Weights of a small GPT-style language model, trained from scratch on English Wikipedia.
Size: 17 layers, width 128, 7.3M parameters.
Architecture: RMSNorm before each block, rotary positions, no biases in attention or MLP, tied embeddings, attention and MLP in parallel.
Training: a variant of SOAP for these matrices, 3322 steps.
Each number is 128 + 32 x the weight over the matrix's rms, rounded and kept within 0 to 255. Layers, rows and columns count from 0. Numbers have three digits each.

# q: layer 5 attention query, 256x128, rms 0.107, rows 206-255, columns 0-63
# k: layer 5 attention key, 256x128, rms 0.111, rows 206-255, columns 0-63
# v: layer 5 attention value, 256x128, rms 0.0842, rows 192-241, columns 0-63
# o: layer 5 attention output (transposed), 256x128, rms 0.124, rows 192-241, columns 0-63
q206:166169145075139164152199102127130157109088149136136149088129170162147122085098114067093153149140178137083151158134080101138182140136064101069130184140149086127109129131094136180119150130133130
k206:143149133139061129128165138107103075115140123104138108089139133143150127100138120111125112112136084076118136173143101148151150124148126161076102144130176165152129177124094140127152069114107072
q207:084113129179143122135213163167132111107199134178114122170066123091171134194132099100096144122142131124156102139125124180082148124116174111110125164091096161078131116224083166142128196167134139
k207:137160147154134124079105075055104133122120089106135073167183190134163079138123126072132065121124092125158123123105137153121097074073163102044123124109104230106083145115152142079108120142140164
q208:143145121165102146063095130091127153104115132076139133203095092125129121075128148073145153072145155101087179128170100115075128085115151159165175188127131067080128103150107087027151138164130162
k208:158124210169143151095146172143108154179133133139142136115133155114080100093133159081151135157116162185142121112132107173150117113156065125169183152118208126117122129102115118086098131108110155
q209:167158187101126071139099134098132121129109153136125144119133140225158151103123195132124178181122176181171087175103146074120159154169074170117062068136130150145098145186133106096102144118177191
k209:128125156142104081165112194155102097154148168088123144095160147105170140167121095186166143144144101096170161166139126122123153110156148171156133152168098152106093074129147082126179119063155146
q210:181141129213122187131137165153108082141141182136117138111110154172137131104098110111112130116104144114111152145098172195186188126085126079145126154154132174129211188127097173092171137140167134
k210:153153129067103122098164143114124097132173159149103045188173101156112107179141127147100105123092086126099173143173073125123148106146104150114143117082127113159169128132168120115150158154145120
q211:144211153194102127087067130204120142159192114088116150108152114147145167169101131112142121110174103127138131121147115133122167169071142119082147121119115091120149110103070110144059167129150133
k211:135110181100174148086152075076131141164141128107160140138119149136121112135169102113128132103096107095104107146146138165137131098169164090077162067132090115172115131074148088161180135166098147
q212:160156163134161135113120146144152097105100138113126114120155138120125090141139098163085156154189123127159083042141069053145130113101117107124130156126166138071150176138123162163128101108132115
k212:124078096150131144158138135157157087112132116068133138152149152130134071154165113089113189108132152098106116080126147085111185093145137132137181097111121139165150145127174181137094140125067087
q213:154164137145157082169130172166105110131162157145149100159087101090091122137087129089134096190098128106152147070088048162136182155132074081150116136152135127156131108112164167080145139134128141
k213:102135126132102136153138110131064082151169114145097127148159144134115132102134123068122101164139092114131154144111128101187109146154095108148162160123115088154145087158139113117133121111155140
q214:146124103135112123142121123138166124112162134153099114106158106153137085133141111158112147124071137151162151055044080140112145139130146144081113125147153117118175166172140089159154138129100147
k214:088117136081154106165114077139112138153127071142145127145065150161120078104180138128123097153124147116122178163103118107167137129125149125112139154128168152093069056144160149140152094139069133
q215:130229125143086116141172091095092110146139129194134145152120157144105163089108151118063143146204116095126121140069135125064083164082106132171172117153147114128115171148141126158155115121146120
k215:138116163094099074128137177089090140137163094139113130151103109076178116122102117101134178117158197127101154197160154193090143163125144165108158178096120140144132115149114135146103168150113111
q216:138165044140146191155131149152106108109113122169163148136107166144097140107123143110167107082135170142149088090179090155160087078091077100111128114108168037136140164104157145139110126179147164
k216:140187120107164117153109100143128163061142155121146112115113084101130086086093100112106129097164136067101133113105115134090134142102154107112161086126123146153126117113100167117159130105162091
q217:184187123102108128087112141143135158119176149132132101117135230146136161120130137111154162101106130145099127153152113075081154094117147104092115158123100136092168129160123122145134118130145128
k217:151115121126107148147087134124122110095086106131082100118116127145144119170141131138128148135137128152114117149144172153116086137151111173215077198142134115091193170145106061140152130143111134
q218:139143187145138173083119092129140163085136086114090117069124147111142138157097176107143107133123149156157149165170103066090090157151165148154109082161137145120148134120129163176099133154142179
k218:084124158089144105145135163133099118160125138185108194153093126170195080131126139118136136176143079078113122059086183176155143113128131130134067140105084126113135157186157143121090161134085073
q219:114197154138155170170095096139112162119151075143131125091082122115159085090070168114120126151147119073167145125145118125074143130111177134103143125123089106185075117127141117142184160163137097
k219:133130130094092059167132141137124158105170141086163118148137118134134168126137119096139172205124051081077083085184118176103100149155156144105152166159137103161076154160142171111129128082122169
q220:151144103157192136114119134119067110135111095095136124136093156088114097149133106144136140127131144110120148109133112121137088145124102134109065073169144130134127140135173076115143138163143175
k220:131149153115161122102153128095130182172127136149161109103112119185142115099051120106165175151119077111137099139114165073099120095125091144101143190145126186046169119174113172095175140132148124
q221:115118098129148202131140115187080121154105096141162098132149174091157090185072158103115117142081148103108105088124160168140081095146181165119085110153152139164138089126145152195127143123106187
k221:084167158112118100152121108094120169147142135125136099052154161061109077108085114169125114155120099053164138112069164118097072117157119079126114149127107110117061081122148205090182132117120137
q222:212131105152137166072090143158140081140122102103155109099130135104170124104122123173130179132127156174122134084135114122087132072115144125165163106145167133109097085138136118154130134199105100
k222:138154192143185125125109100050112099164161172141128115109106103168131091057172067124108119112178102116079048110114104133146155108126178089151151133183124194099149195116097132187151131176089159
q223:152127125143083140161116112120192120102133112165139155120085192103127133069162099101112145137197148071174159106094206140150166116125147150124150115113147118159084086130095152075085108145176030
k223:078117115141176154118141196047116156165037102129147149156164122103122099130112207107154103111116161182172160129103138085198161155157092115100167149094131132156180135113106126083107142154145171
q224:131119170127053119151147062150136162104149054110133092075107165208071211123101097148195161145111140098122088125137138191196153132109102178149096148067063071144133092140142107113157169148116126
k224:031123046102109088107113105183127159108124119182139177152121151089147063148135141119173178171115104153123129084102096188147100156126160117113146145104122054173131135155113094128192083131053163
q225:167128097109136165144148137082144135132114083108118138144128146103123092111060168113130137143127117094120162158130142173127136102127100111070132123134120130151139153180091091123142054115146094
k225:157169188104122118138119144149083110135082168100149153204108107140133146094072110161102165142144158148157126154114132115161074164154140134104138133188134132111127176124094125106063106104111136
q226:121110149166137118095131133061176170158119092188102094163143101106113156091189101120148103123132137151156146162137083086098135149088112146124090126131146130142101104089108091160197162102100150
k226:152117134134049113099174150097153191178123111149098099143155165123169115098183149135081125108091092119104137089139078152119187147095096100091115118154201161176066133120096099102123144100192130
q227:180126156178150104119139135131121159137172178155132173156107126119117124150124108134156159127123151154145147149116144095138102173152151100163125114109108079064153149147119147130152126071142139
k227:175137137172155101106078127110138158083142096108162146164102094142150115165155150159100129164152116078131139177138095132160117118122186165137140106100196126144119116141112158138182109127160180
q228:176124120125111117092170100129103120154092070099126167144064161090111138097144140109190129090157120136118184105115100106082154132125097172151130108097101174168091083094084152077133111085128119
k228:076136171135163124060097121137045163117123134123170071126103143063087163127117144129182148133124221137151148153111085195154090173173132134169106075129067158135133136216129120087138109114047149
q229:128251150168175118113157082205132103118090091100150114107143184126109162101069116141131135095106080083184167149133136092152134143139133115117078063130158131069099127117129090178106063147164096
k229:173104115120160181106139117190169093157118089085097120126095104172128154148177133099156160090174128116081145153121139184110131085178146128118161169105127100135109148102099116104162150170116106
q230:125175145064106086128110163111146095131148142124112137105156105120119101107176086101144137135126138158155133095095112152078138118174128063124137137106117072096141098128144156150151094136172168
k230:094149076112138139121127117168076106129124114109124134106197091162162118145121125089138123100113126110164112153089141150104168147157126080139150104199126172138164117147132143160140126104083142
q231:099090140144198162162108113127151151140157208120094110098123164108119183168126160101138158124148091104111124125093128125093165074199161150112135167104163128076143126098158175146129181077192101
k231:167145130096123068125164140091148130146180100148090156159099124110067101074155088125193133147155148141084098107105095097112052118121125123034124105119165100105125171111117176101171151079114165
q232:060122124097120087113113122088131104163155132145079142078119115098127111130083109132114164133092163171097110114151129121141100150118091125166206186096109161112187086138139161150091109115095135
k232:124101168136103104118134150125110086139159144084137140059088180072115113137086102127144145118093142146093140106133080094152118128117105142154148166120148134077146118136104095178151156172146131
q233:119142158108135172137175147120144156159096079066076138120087167070177134122120115162133103153089156111122176163139170101183155146154173159102171118107110120156178159102127114074111121101041084
k233:149119124173097152143142120107054087114070141112125145149099162103147105108116145075105129128152125068125102147108101166156119132147112168130099132071135125138099203101084090063130122120107086
q234:099148136098119137084166127198108085131173121137124126109070183117165092112067109084105186130083142122116152116194094099153097143115146100066148104118112137162119098167148109088148120139164113
k234:119184143173107159138129092129115109104155152084177066188118148138134145101100120104112141065129117145107136159086129127124088164088148127100121109122162132134109122129151081132193131191092173
q235:138117165120083156092160185104118187128167097045095104179144190154140135096125122114122178113094090101113157150120147084108156115119115105114151115135175074129169138123155080123072102126131122
k235:183108163149114144095180121098112147174134083107107133127141147164107123143119098116147141081151150143127102149113190167100137151127130149110146151125149070103180158086079114083126085084132127
q236:123153126170099115136106112142144132143110094126119129157127135176092100173137154151160133135168119112172103145155137109180122132112166118114149121106135165112175166142165079135120136161176152
k236:157106170107104091186112112120131146128137098088099137163067125143141098155113123116140140129133108124127150085112169166127148085119120117142136107139140117094166136131128149123122082116120131
q237:172116097074155131172149119136125157139143087153110147145093130133136103116149115164154106073100136087148099123070118141084106071166153085136166118090127143112091116153148116151085128137093147
k237:097147093178128141070146114144147173161128087158111162147093119136154153105116084120115152074119142096128145116110084079093156154125132137162084138148163184143086120143151175145104089130107151
q238:199100111103084113083181143110101132120101117140105094169115112147073141132134200140130179143104126142127124109099118135118132169117079129119115116135079063098118130130119107159127125081162117
k238:133110108086136165152160105102081149175133111139139093096102149096167142098182166144095110134139144108118113152098122105070142154104150177109138147115137115095091143098132142166077134094108124
q239:139108129141122178156101118113141140178108114134135169115117062102141152149096172101096070161113125080135151089114132120118162138114188097138152103188173079137136117139138073148142134132168129
k239:145127135107125149130119123113145141113127108180185060094125069119138106101149116125166126172113152147146075166178132116119090091123135158116117175124174100139102060098158144119089136146097144
q240:173167147100176105150093136085129159100097143155101125160117130196148146107177112112126146153106106108079153106107159123137112156085105145101124113102104135130099160118067059163124128155095105
k240:150143131098142165123153123119143147135124083116114139173125134148139109071187092142133137121081168136149140148186138143126134172116114207160116106110065136096108100173103125143163111106122098
q241:125164092130134142103106117143125130134095122171095159166125146099045224159111097151093136134109139167072114149113129120146138158069131093110132148107141050108107136114124138030089093131098102
k241:150096212168166123110165120159133160143135178102091106159148101117134118151135138130128118104169043093110092176169179161113126110133089197060141155098125104161142131117154085111150177148090122
q242:175149132135137101128179138102139137153122181145204093139132119141123112081160197113103106090150168121203123131177100123146112183153142093092118129123147142120140076125135142122129099154096079
k242:091141158119091134107142112146089156134076140139128128146126095191176151127147134129148092086124135097140143102116059135152176083150100115118125134103133122092198093176107132182077097164115115
q243:136114173088145137138164122178142087144067125190125184149098171204129159129136095073178089151126115137066102151117097171095084123155138150092141108172093154123163123086063163118102175123157100
k243:132148157109098105108127072163105066091130099133113099089136118106152156137186123130166096110152128185125159173141110110142121202164169149116058147116156110065153133153101139098130163115137108
q244:134121147104113087157092109097127129123114094080122170122124137142108093124151129131117085116119099152125146116095112109170113143157190124172177158129071042173168126118107144158195100141136114
k244:169146165087127102132088118126111147133084166148118094132169109114132132143085150108163069096181123142100131100134095171143125218150070117173111161156111122124133153113106120143074072151116134
q245:128121140138135143132144092095125083114110189112120201082110139099132132120177126193242190107153111134117118106139144100165128165131189182138124074158094121119071113109098066108097111160117144
k245:126168146071186110156123125144157149105082098128061171158138048147120139110117127116139076124162181112162120108143140154115169173148135150109189164139140160098058139109145153103173146116168067
q246:132186093147187148162107152129088103129168169140148102124156164116172136229157108087141132112127101124102103118160117117162120100094072128142144094129084079132147096156156076133111119121153095
k246:076067102147169150057153138101104143165088129138101079108132125187094112145150114108134103126126155152096140124140218167149126105146115118132160070092162152100119108151144153145128087135141112
q247:154162137160097124145089103158099167110146106118093176110140170092166162180138135130146170085187125112152166164094086116131126117092180155141128174129072148112120186175167128145116135120114134
k247:141125128183119137142182180121138134170159160097116134185142149130134140209141097119120158114177208137058125109142092083125141167106155134101084143121090113098110168144135150147132109188141166
q248:094111110137128113114159094076114137108145167085115131131141125068147097132129105056152134122128119083117108150153090104110129111127180105176158138075138169140123110163105194168167171098098122
k248:111161120120165155134167123124097150067128154134129102167111182113110076153094121069096115101117151105136098122148132144062095067141193078116109142145147118150149119191099136127115146119100130
q249:121157154141107090164124122104080119160124074099166110079123066118122140164126156130127154164104183140128134129074147138102071150123098100144154093143134130122084084111066134068137146094101169
k249:168083151127108144080127121113114109105074149124174123133110123132149152154161152118143141099165138125146135202110116106153145122129102124175135109113063124088097095129108097178135140100134186
q250:131056186123091113146103135118101118166170181175125100104124132178165112110113106167153160155207072096081080137148118148119107071120122160138145150135131106138109103113114065103064124165113172
k250:176154139139108146097106092112083142119183094170116176134118090150113159164157106141121156159127142197118117167132163138158125120101121117139109097135078135140124114090065089087131124095181128
q251:097124149121068159140164103102100152120140096094173104127119146147130161113129121131154150127108098131186086071092114127098179106127132160139113132094104101130074134092084095067137127135095116
k251:084154144109146170151162145149104143160140092177119148054078086130145113125154134081156173153138086117161115145145118171077111163101147144129187118149108084154072159152121130132179138135066133
q252:185159113164110132082109116078117097135147090080073086106133148123125081052109135129125084159141153077108108158149060149102187125176185157087153084180120162130087164134096118076121135138078139
k252:142144159074133164146120074163140103152151119093122131179124175145149145089123112092104146119116106153143126156083086112130104125132158146093141088142088139101112171153104099158122122134137145
q253:071133126159106124121107149094111143103074159130162151118151171103144085122168134148102163157155198106106141091123131151044146143069162132131098158154132138114141158131136166120169097162070123
k253:120141140104108137179129163168148169092142159076135120122147131109126115132127145116115132100175131157089176149102140115104133181108128093117143162118140191137178145122104081126113132171059144
q254:133184093079102129087096110071206150165163123181151108109154120141133137138090138155113115172135102104118143129089123149092118164189127143121113145119088127099148099100170095120161044170090116
k254:137196130118116121093077166146140147154172111103126131148143137080102105092117123103094117109070110123115100160161117128124158147075133150157120130140111073121148115123148179157097116141168135
q255:144171197184158103060148144146162134046158146126126143137119125136159131103157159084067098134118152137099152105128123133114155146161042085189152130140131143096130107134113119129144118073128155
k255:101095150107133063144146113099155101107149147045085138122148065082130073094155164133152081154138137139089069149143110173180109114149155147161101149141108138145158098120099096147195084110119147
v192:114148152163122111149127138080060131163139098069130085161114139131113107145119134160089139131075120175120125117136149150140060164098078087161099137143108120110124164160069126149177175103176116
o192:118139128104099133091128135119149146078112117159161128154156153086166140106108177127157057165122169096107134180141133130100140138203157177051113115055152182114120134086166143135117095162095155
v193:129097141123128188112058109145190115153130136162140093147181110141123156110166151153150119218129160102180119068134204119068124122151167135119125101154135105123069109127119110177127138100173138
o193:109156135113156094155170147093101158133098153155125189091113104098145108146124170150083106164139140171127166142122069151180158109116097108165115152111123146147175124097150169113113084134064116
v194:137099109144086081091160147142092159179167151148143094101147155104084156118085162119157093158087121107147134131090102131163073128097142098172133116138139126164132100116160127074143146108134121
o194:129198153064222154122122147122159123094118137127068127154108081129176057157170103162098176103149087148119109121213153139131152141138161137062149106139162127108099142130149170158173094185094118
v195:154119154082120159081169184056105094106121179112053072160167195110185101126117093117066108109157130146146090063120169104134145101072160105119126059138080128134133141172138192125094112179147089
o195:121184097081193102176109085170214182120196113098255109123106173122070139099134141127158165096092131080113191132113034160114119149145145121087129163158177085154084095079094100155135090088108169
v196:106087132116091125157121100082159123123133093097103102111122100128122164097128069156146143107146154124094100119122185130117143104112112140125203147150136121146099103123137076127054128134090129
o196:170154162080145190095157157144124162133101139144145203138175104166101073111114168157163131131160077140184135112082062125122121104127104081151105090145134123186161123121117136142129159145153151
v197:160151157173108117083119112079164075131129121150116115093097155117099134097137127085115117050135084130158143104133157139128118120111079146104125140151077141084126159110100185134072182174185145
o197:160122106104117098132163073152161190142081124049134116216177142131092165124172134084157124103073122137121118123118104087125121105125157150166120114106128141155157096094055045109129116144093131
v198:087068149093106136140174117070144108115114090141105122160095200089127078103134140162093169095114125080121160156155125130138095159111094123189092155147144078126130175120145161110113154159128105
o198:171090128141132143139089160121073171142159146052183114135189128168163176089168130128165086157126101144163148100118172115086132050121160172084115078129141121151108097132134081155142168108146173
v199:123126095181136147130076133138109159114093149157091151120083095173155102123118126172160149148108136117127160110111159086091173102145134118149110125106081118113203184149128105117117191147134147
o199:113132133129109090099159124068122128137137110117134097135145106063119169125126128122119110161141091140133116154132111179180110181072152119134132144180115127169072118140068150144127068084158099
v200:121132105121136118152118165147178115088079171061167151129088158123137122170163070186117126155072112134080073093140143098076169099083141145168094122174123090131142145115164130101132146130145147
o200:127185140141043121126150105107056131154138065156126147106147178162087103144050158101104073092121127107173141090100080135087180131136174105119185133117127138171112132150133127146128118131113119
v201:152131148132124122116105098114128129169129107118140160114129150080110079137143077148108129102106140131155116079123142127089070117115141146120143120126086114086075138125147100098075099138155102
o201:154148145114132145132154132102064179076114150157193103156174129131126134112087234161126106159141137133141158143176099090178129178121057075144134105116167140117110175126099116132135178076153161
v202:120159124106154084144073191141186114142149142155156092199193108145121111039115091092183139181106146131088131091124103114190109188127141116144151116121149134141066048155191075098190131152143130
o202:086159171122203217077132118103119153205083158122111123061076173148136110166110092121073199072158071131122077152115160102110133115129181156090155114115176114132159165112118202084097131133107107
v203:194159192128123106158077109107109109056102162134183114162147122141104165137148150104137094119148119114136116131052126194125168112168119100088151166130146147110139138126128130128101095141086150
o203:155127095217098126112098100148106135193134152147116178095070124132110100103118086118157115128122124106131192135133044104144084099117152147162146106116094145166101102085133087113127152128130153
v204:159158140109137095097144160160088154085126085154150138149172115118104141119129186122134160151087112140111175128091137098113113136106169129153103155155136119101146124122111092106144158104121065
o204:125087142116165126131143145066127086220147200155128112128119123149151121136137058122111144143100173121118101149065132150141104151190082148134129192145069134140122138145148151115152120116107206
v205:131121131154112118134138128148095182144147116146140104133134162123090130104119098136095071106101169077110179095090138152166105155094134144148091128159107080138107152131108132124149148157089127
o205:145187152099170134078124120168125099117142178134120103160204147124134112128156111163152119077176091199078119189144169149093132075084158102086087133133172161144152139122136200141102165098163181
v206:104160152114172150127116124121147080158123128152138146098098159151175122143160134172120129106161088102149154103118110159170124127109167139109098131135100128212125136107114183184138135126158105
o206:088101128090058103138119178138098140140162157083125110142110178090084093126106181127131139160109163081068105171141154082051094080119125181131110156083210075160167102142151140055134168128112143
v207:114095119132135113129149066088135122106158111111172163161123091158134136104126130113166151110131153121112132145106125135141131153128123188165101153127097112110167164148173164130142083122163149
o207:136163134157132138109126166190128125154062152136076164148120135057168122137144117127112160132140087142132149119149152113145123099144151098082110127064109095104115156160070100140132193166125101
v208:181156087145144189070102155052113156130100180119139134134072127128116133121112144108188081088110086131133101081134146111131089090129149110196120118124097169111126160207060129128108156157148107
o208:133142165194088112204128127124164126132128122114076081065169143128067181130118142174068122170187154137122144122091125123175247187135084152095198094083146104143118137050126035100109112075137144
v209:145143152138129148149185149141173130141105092128147104185064117176139112133116154076099150122127136076111093134101114112121127131127173161071052135108148163115167155107143150141090166162119087
o209:139122117141125087119108113142080121137156080100163097083121124055062137135093135155164118094133160178135101107094186130133179139156128103172164130166130108153138117172083160101163132115149112
v210:107127126102094084174152095101145131106116097146120130119158148114113098138154163083146078155125112155118110143148155125148115117082117106139135099153104123159121137168095100138166140131140116
o210:149159121087149186112112156113081104172194190134068140136139158182093112075118093194113149138127156072142086128154101035118123165131090130128099087129144140113136089123155127093136078109155182
v211:114089107116168092155126121110081136128156119172128115118115124126143115114091106144119115149157122098152104182100138148173156096112084107142109085110120151087078205105125116102136167094140114
o211:160183138101134087100125136134128101173101198137168128163134079159179119125146173137125187159154127151104152119188103219132121177139104142134141155081123153120133086176161178125152146109121098
v212:127129169121156116127117143119120130156113144135093128147085098121091089164057119097159169179137136179143142147135127083110134119111189145113161148145141157175077150153123083108146131180190101
o212:145137151107111095163098130157085115086136101200160119125129129151147073145102148180096088165108099134125088122073184138146103205150049079125086137146133122056156134154156134125109117092060136
v213:105107122126159127109153105128129120181116105112155116121133076182094114114114093156109100070124136177158093150095144100105120126208064132162157138121119127096145166071137116131129140116143164
o213:129150201114091094149080142170141144115138121076129142137114136083120126144145123112170105178185186123136161112127118139146084132085072126105126122123160136152131159092107115114074121144134082
v214:170108068148071082084115151122121159119153182094166193148146138129091155139118125159080151181100098127122149106124172171183138076134146112093113118111077115166114105084124140091171122109125144
o214:134134143119186148069110133150140046158083070131102138156026116099147132170160166125098104082131168135128179103105116128157096170072121167155140202121149135076133133159144107122063109175144192
v215:119086140128159129156109098103090075148144102145159101152085117180082154143160144185188158114126144130141119173167174129120102110096145125197172110134119138142130115168124131086113073106155128
o215:116163106128093105105138186157153078126156157117065148081116145103181066101118132132087107166136104116117133091152049128092104118162135164087090108117147177083129167117162074178121143151126080
v216:130165166171156097119133101158168104078126090133077123093098093148178133139128125120088134092169165127103141109100108141112145137141117157070146139132163169099148165109166127164086166142128071
o216:144095075111085183166139138090088184161137158152182156125101140179121125113111128144149113172176133107193106145146181127092199130124137076203089124138114053127177091169074113080141130123110162
v217:153134061122100112096212114091082101154106124160124133126096192173177142112132140148127075125106128123139097121144132083135146099140094127147133170146129111126137155144132101188110133173148136
o217:131127124131156145129133152101163116136163120123083048107125099137093114124116159165126162128105137190163131155127136156089149154120187120122068051076118138116159128134106052083167116113113084
v218:112128126101117143107154138133126128149050144122089141100134127138144154125165108089121146143143149135114123082177084078118099123148127119127098118142122112119109108168181104143122099154095096
o218:100117117140128082168151104088089139112143109098123093146132168171162126079111138154144147155117116163115115173072184154132132073123137124139123203124162141108117138102103139147125107128161146
v219:147155120097143164138164102128160130220116100145107068145133123132123073153130188107114174182171107156143108096116107110096181100159115059072154094132145122090200170139172114116121186149135172
o219:080116143148184116157098123118102129052128064075169109067141101153097114126085135123144103130081163135195205191146117135187077108137105156194134188156131092098078092108062108144106082102132061
v220:148126098144132162121124100106134093123116166140136192131084075094133107117160148147126127095129078083105185098120138154182163143102156140094084158128091107103133111142108096131142092171131112
o220:163061103154093099105133185107107188095092083086137138110147173176157158111098147159137173152140085122125099130164111058114105094107133168120156135120137136145148096143181156119118176006162096
v221:137126075101115117186109147208118141093154179163116164129086131116083098095170120095076102124160133139086153136128122120139110134149154141088088145135166173105145115151150134089127145176107082
o221:099194167157098118110138121094131083175040175084124099116141139127159093165152106092163169152091034107112084096166178066076134123149178132185092154168108055170177114113157151126169076068141115
v222:071085103141140066169157130088130148135151140093104133159161140104141145122125148199138168134077054109128074081128119158169141096120164139225191115132066096201046110106105129049188083126143140
o222:203140087131182170157162105135131124140081175133145103120143155147189096129181110095080096104094178163090088100052102061118097068063126126052150085169157136106153186127203108188125092158116085
v223:109180101149104154092128140147095113113100160103078161128094120125136083174138119137133117136214125097116143126143121136149148081146111139124107151161116086155129146117121090107145133142173144
o223:105104149087163146130095107155129109096139088063154163154174137103104173125130140132117158098136077126197161140108203081111092158067134133080196092130153152141141128099138100142051107153090096
v224:158106142178122097125139152085053096137140155115119144127081113123125115115162135090170151094166120121100108126105127123096148093112167164133131121138133152072160134152096114132134096103092078
o224:073126096059149122121137098165151083091150166127110151105126160175159137146151134183128111168083133147186074112145180096092121135166146095128141106139143156192128134128194093094158179125188148
v225:077141146073129138126115095120123163110100126109108183155137120123099126162161090083115169079122128086124114163096125145134152131129151131174142134108140134198136083130138156054035138139101120
o225:105135125120111130096142101139072066151149125140086140130149172157124082120123152143124142194182116139123121094125162076127101124129066123088094165157121065119092139160162057154178156224133107
v226:131086105140109125127143103134093107111117162103146121119128158062151126127186125162105145141115049095122157139100098134136128103108197123135165129106129121112154153101170132128083144205127108
o226:175115123084221179097121157137122183170181154096141107145134117147127155075112147142128127075104085115120163088207128104144120097102097102121112154154072171123121099151156059126184082063143140
v227:133075114158148082083140104116126130122109161133078122142078152196113143116134075136116121137142114091140162099092138101138112073186145087148113106137127167136136104122171078144176174177157121
o227:068151115085080138167116192145097137121117092103131130151131128146101096135150125168067118090123062129102143157081150113172163165049133145029137151097090079163107158139102170101106100179090133
v228:075087106101099135148119080127115168120168092135114138120069196099079164130117094130128167121095091139135115141115117167116134092127179191129144129118132105114107115150157105102163084104093149
o228:135084152106130152156142129133140103141167131109161154181158097147156094130164143127100050121149110155171109102157071092151099130123092107120121126199134175126229129112118160135120146110129124
v229:143138142109182071138079118130172091142159114174143091081102072123151136099134169074132088106135137141135158165151140115193131097117083064125120140108155159151117104129115130169102127182107134
o229:147149122137135184132143161088135152141054130025098147144075140170087093147137140207099166159150152095130145112107099143095121139099143171201096084142126130106162152137120130125116162083129133
v230:120139116163094139117122070132183095128121137176111109076168153142133178141150086169151091127154161140154067148123157153107140117179131119111121108096118134087103112094115070139140122120089094
o230:127098130116131098181156172090100151153085110114132135105155088129102132178150127109175104122113151151171165127138071103119137187085115173133130083134156141140152134135118155099167147088119154
v231:100152143088119189126143095119047079187158047151123123094160120112135081164118178132153081084106154141131162164162129136132164167164180119155138150120107125142164141157118072170118136163081138
o231:096105125150144091095147145132174122065137136143091140099183144121153165070153103101109133130172132126122122106163216123098160130068080169120095133102132139123075114166201178112119114120150181
v232:108120101129134123171130067167159088136152091104148156172137130127108125158151083118136132101133169112149185125097065151170132155108119078139172155149085125152138089116139105129151080144125125
o232:169093155140082180103081150120144136078124159098076061164059116180131111138075128087124108086088099113131146109147115138142107105173129124096028160117143151111144125134135126126096182153112137
v233:124106103138114143095084091112139150152166111157159156128175111162124134153133191174103161126089145107126137106162124151164124149163123107078098070143152162095133120097126132091110111166107146
o233:120143124108141121092171154114142083105114123114123140114079145092151111118138090138138134174196135167061150170142121139135112147081164165131132195105107170112089127136110185118145155056149092
v234:167108104151115095121148113168170143146120123169136124179113206111106102107088103150097091077089140086166149149154119096116131154140181129140102139051084104146075183164127141095178157122128137
o234:086185169122177143091139161132084052138165164139122065144136093116129227126109168087094067113154116185095098080125145155109145127113103121104100110125170097159137108098127166144075142126126146
v235:111088149124159104147131118073114103085145151105150130098129148111144140118183110152142151123076093095149110152081104092088158077133113184109053073115095124175140159144162084107200179117106154
o235:092161081150110120084146117141103151203135160112087128153138146173128078135108160099059148142139122114105178102137155089169102188084138094110169152098170202130135046176140170120120123161159105
v236:163139165111120106120134128122142125145135157098114094065122175162189177123152102084128154101161138119127140107131120179158132115129123153108127127114161135104123132135071135123100123105097079
o236:122116111119145167203065126125126122113127138161162182166162101183085136140129078115138110118154117118193155146097118113108138103118137065116201094100130112165145064165172066144153134205116168
v237:120116129079108144128138112102148107075112109139177153114166141107124154144092145135067141135120116097149147120093133141138106117133147144129141113150102103157100148144098136092101119135163142
o237:193140135186195126073089116111108144184124139100122137173133147116113102093099113152184168094180107128123089141123102127123144092091078097145119153134135146081119099131161081107101125127123107
v238:186161154095128148154186121099070079124118136117108110148112185138114106173122173149116125135112110140167164136105133137137115155151145180078085087126122160110117115121137133118195176153165147
o238:158129099212183101120125107190129164094194115151135162114207092142147086134129145141126153127161126091077154124223169154119140189111137117162072182143122092128127136171122133154091112145093111
v239:118160081123131132139108079178151046076136115179102140101076100152113122108125112135159111100105141137133176082145128156124148133164158160106149164114122190057123178078116137133098165153137113
o239:132155170193095106177153120110106209133127122070133120185168149110178172129172120099110130132130116108117082162170129135119114117053141135150094171132112111133145106130098074114157120091133087
v240:099093159154159136124113120081116128103117126095156092190111161121143122144069118102148112100144127134137088113110190073119111076097124125170113153122116163127149147124082105148132178194125191
o240:179151112158104136192133118163179156148114158136121149092191137174083148060117122164135121156148147128151165097067126119156117188174120117085083123179192067144109072121158126100084126114135086
v241:127180101135086067156133122103164112121178132142138127142149146109067113114119114097059128137060087140083110090130180104176112139128101108120166141134115141167091106142133113090150154212124137
o241:154096188098126242118165117152121114155106127171152114118084112217149123088154112160165111043180156128132141153149112097123125191114157101175096166136157121161155149112111158139088090138132134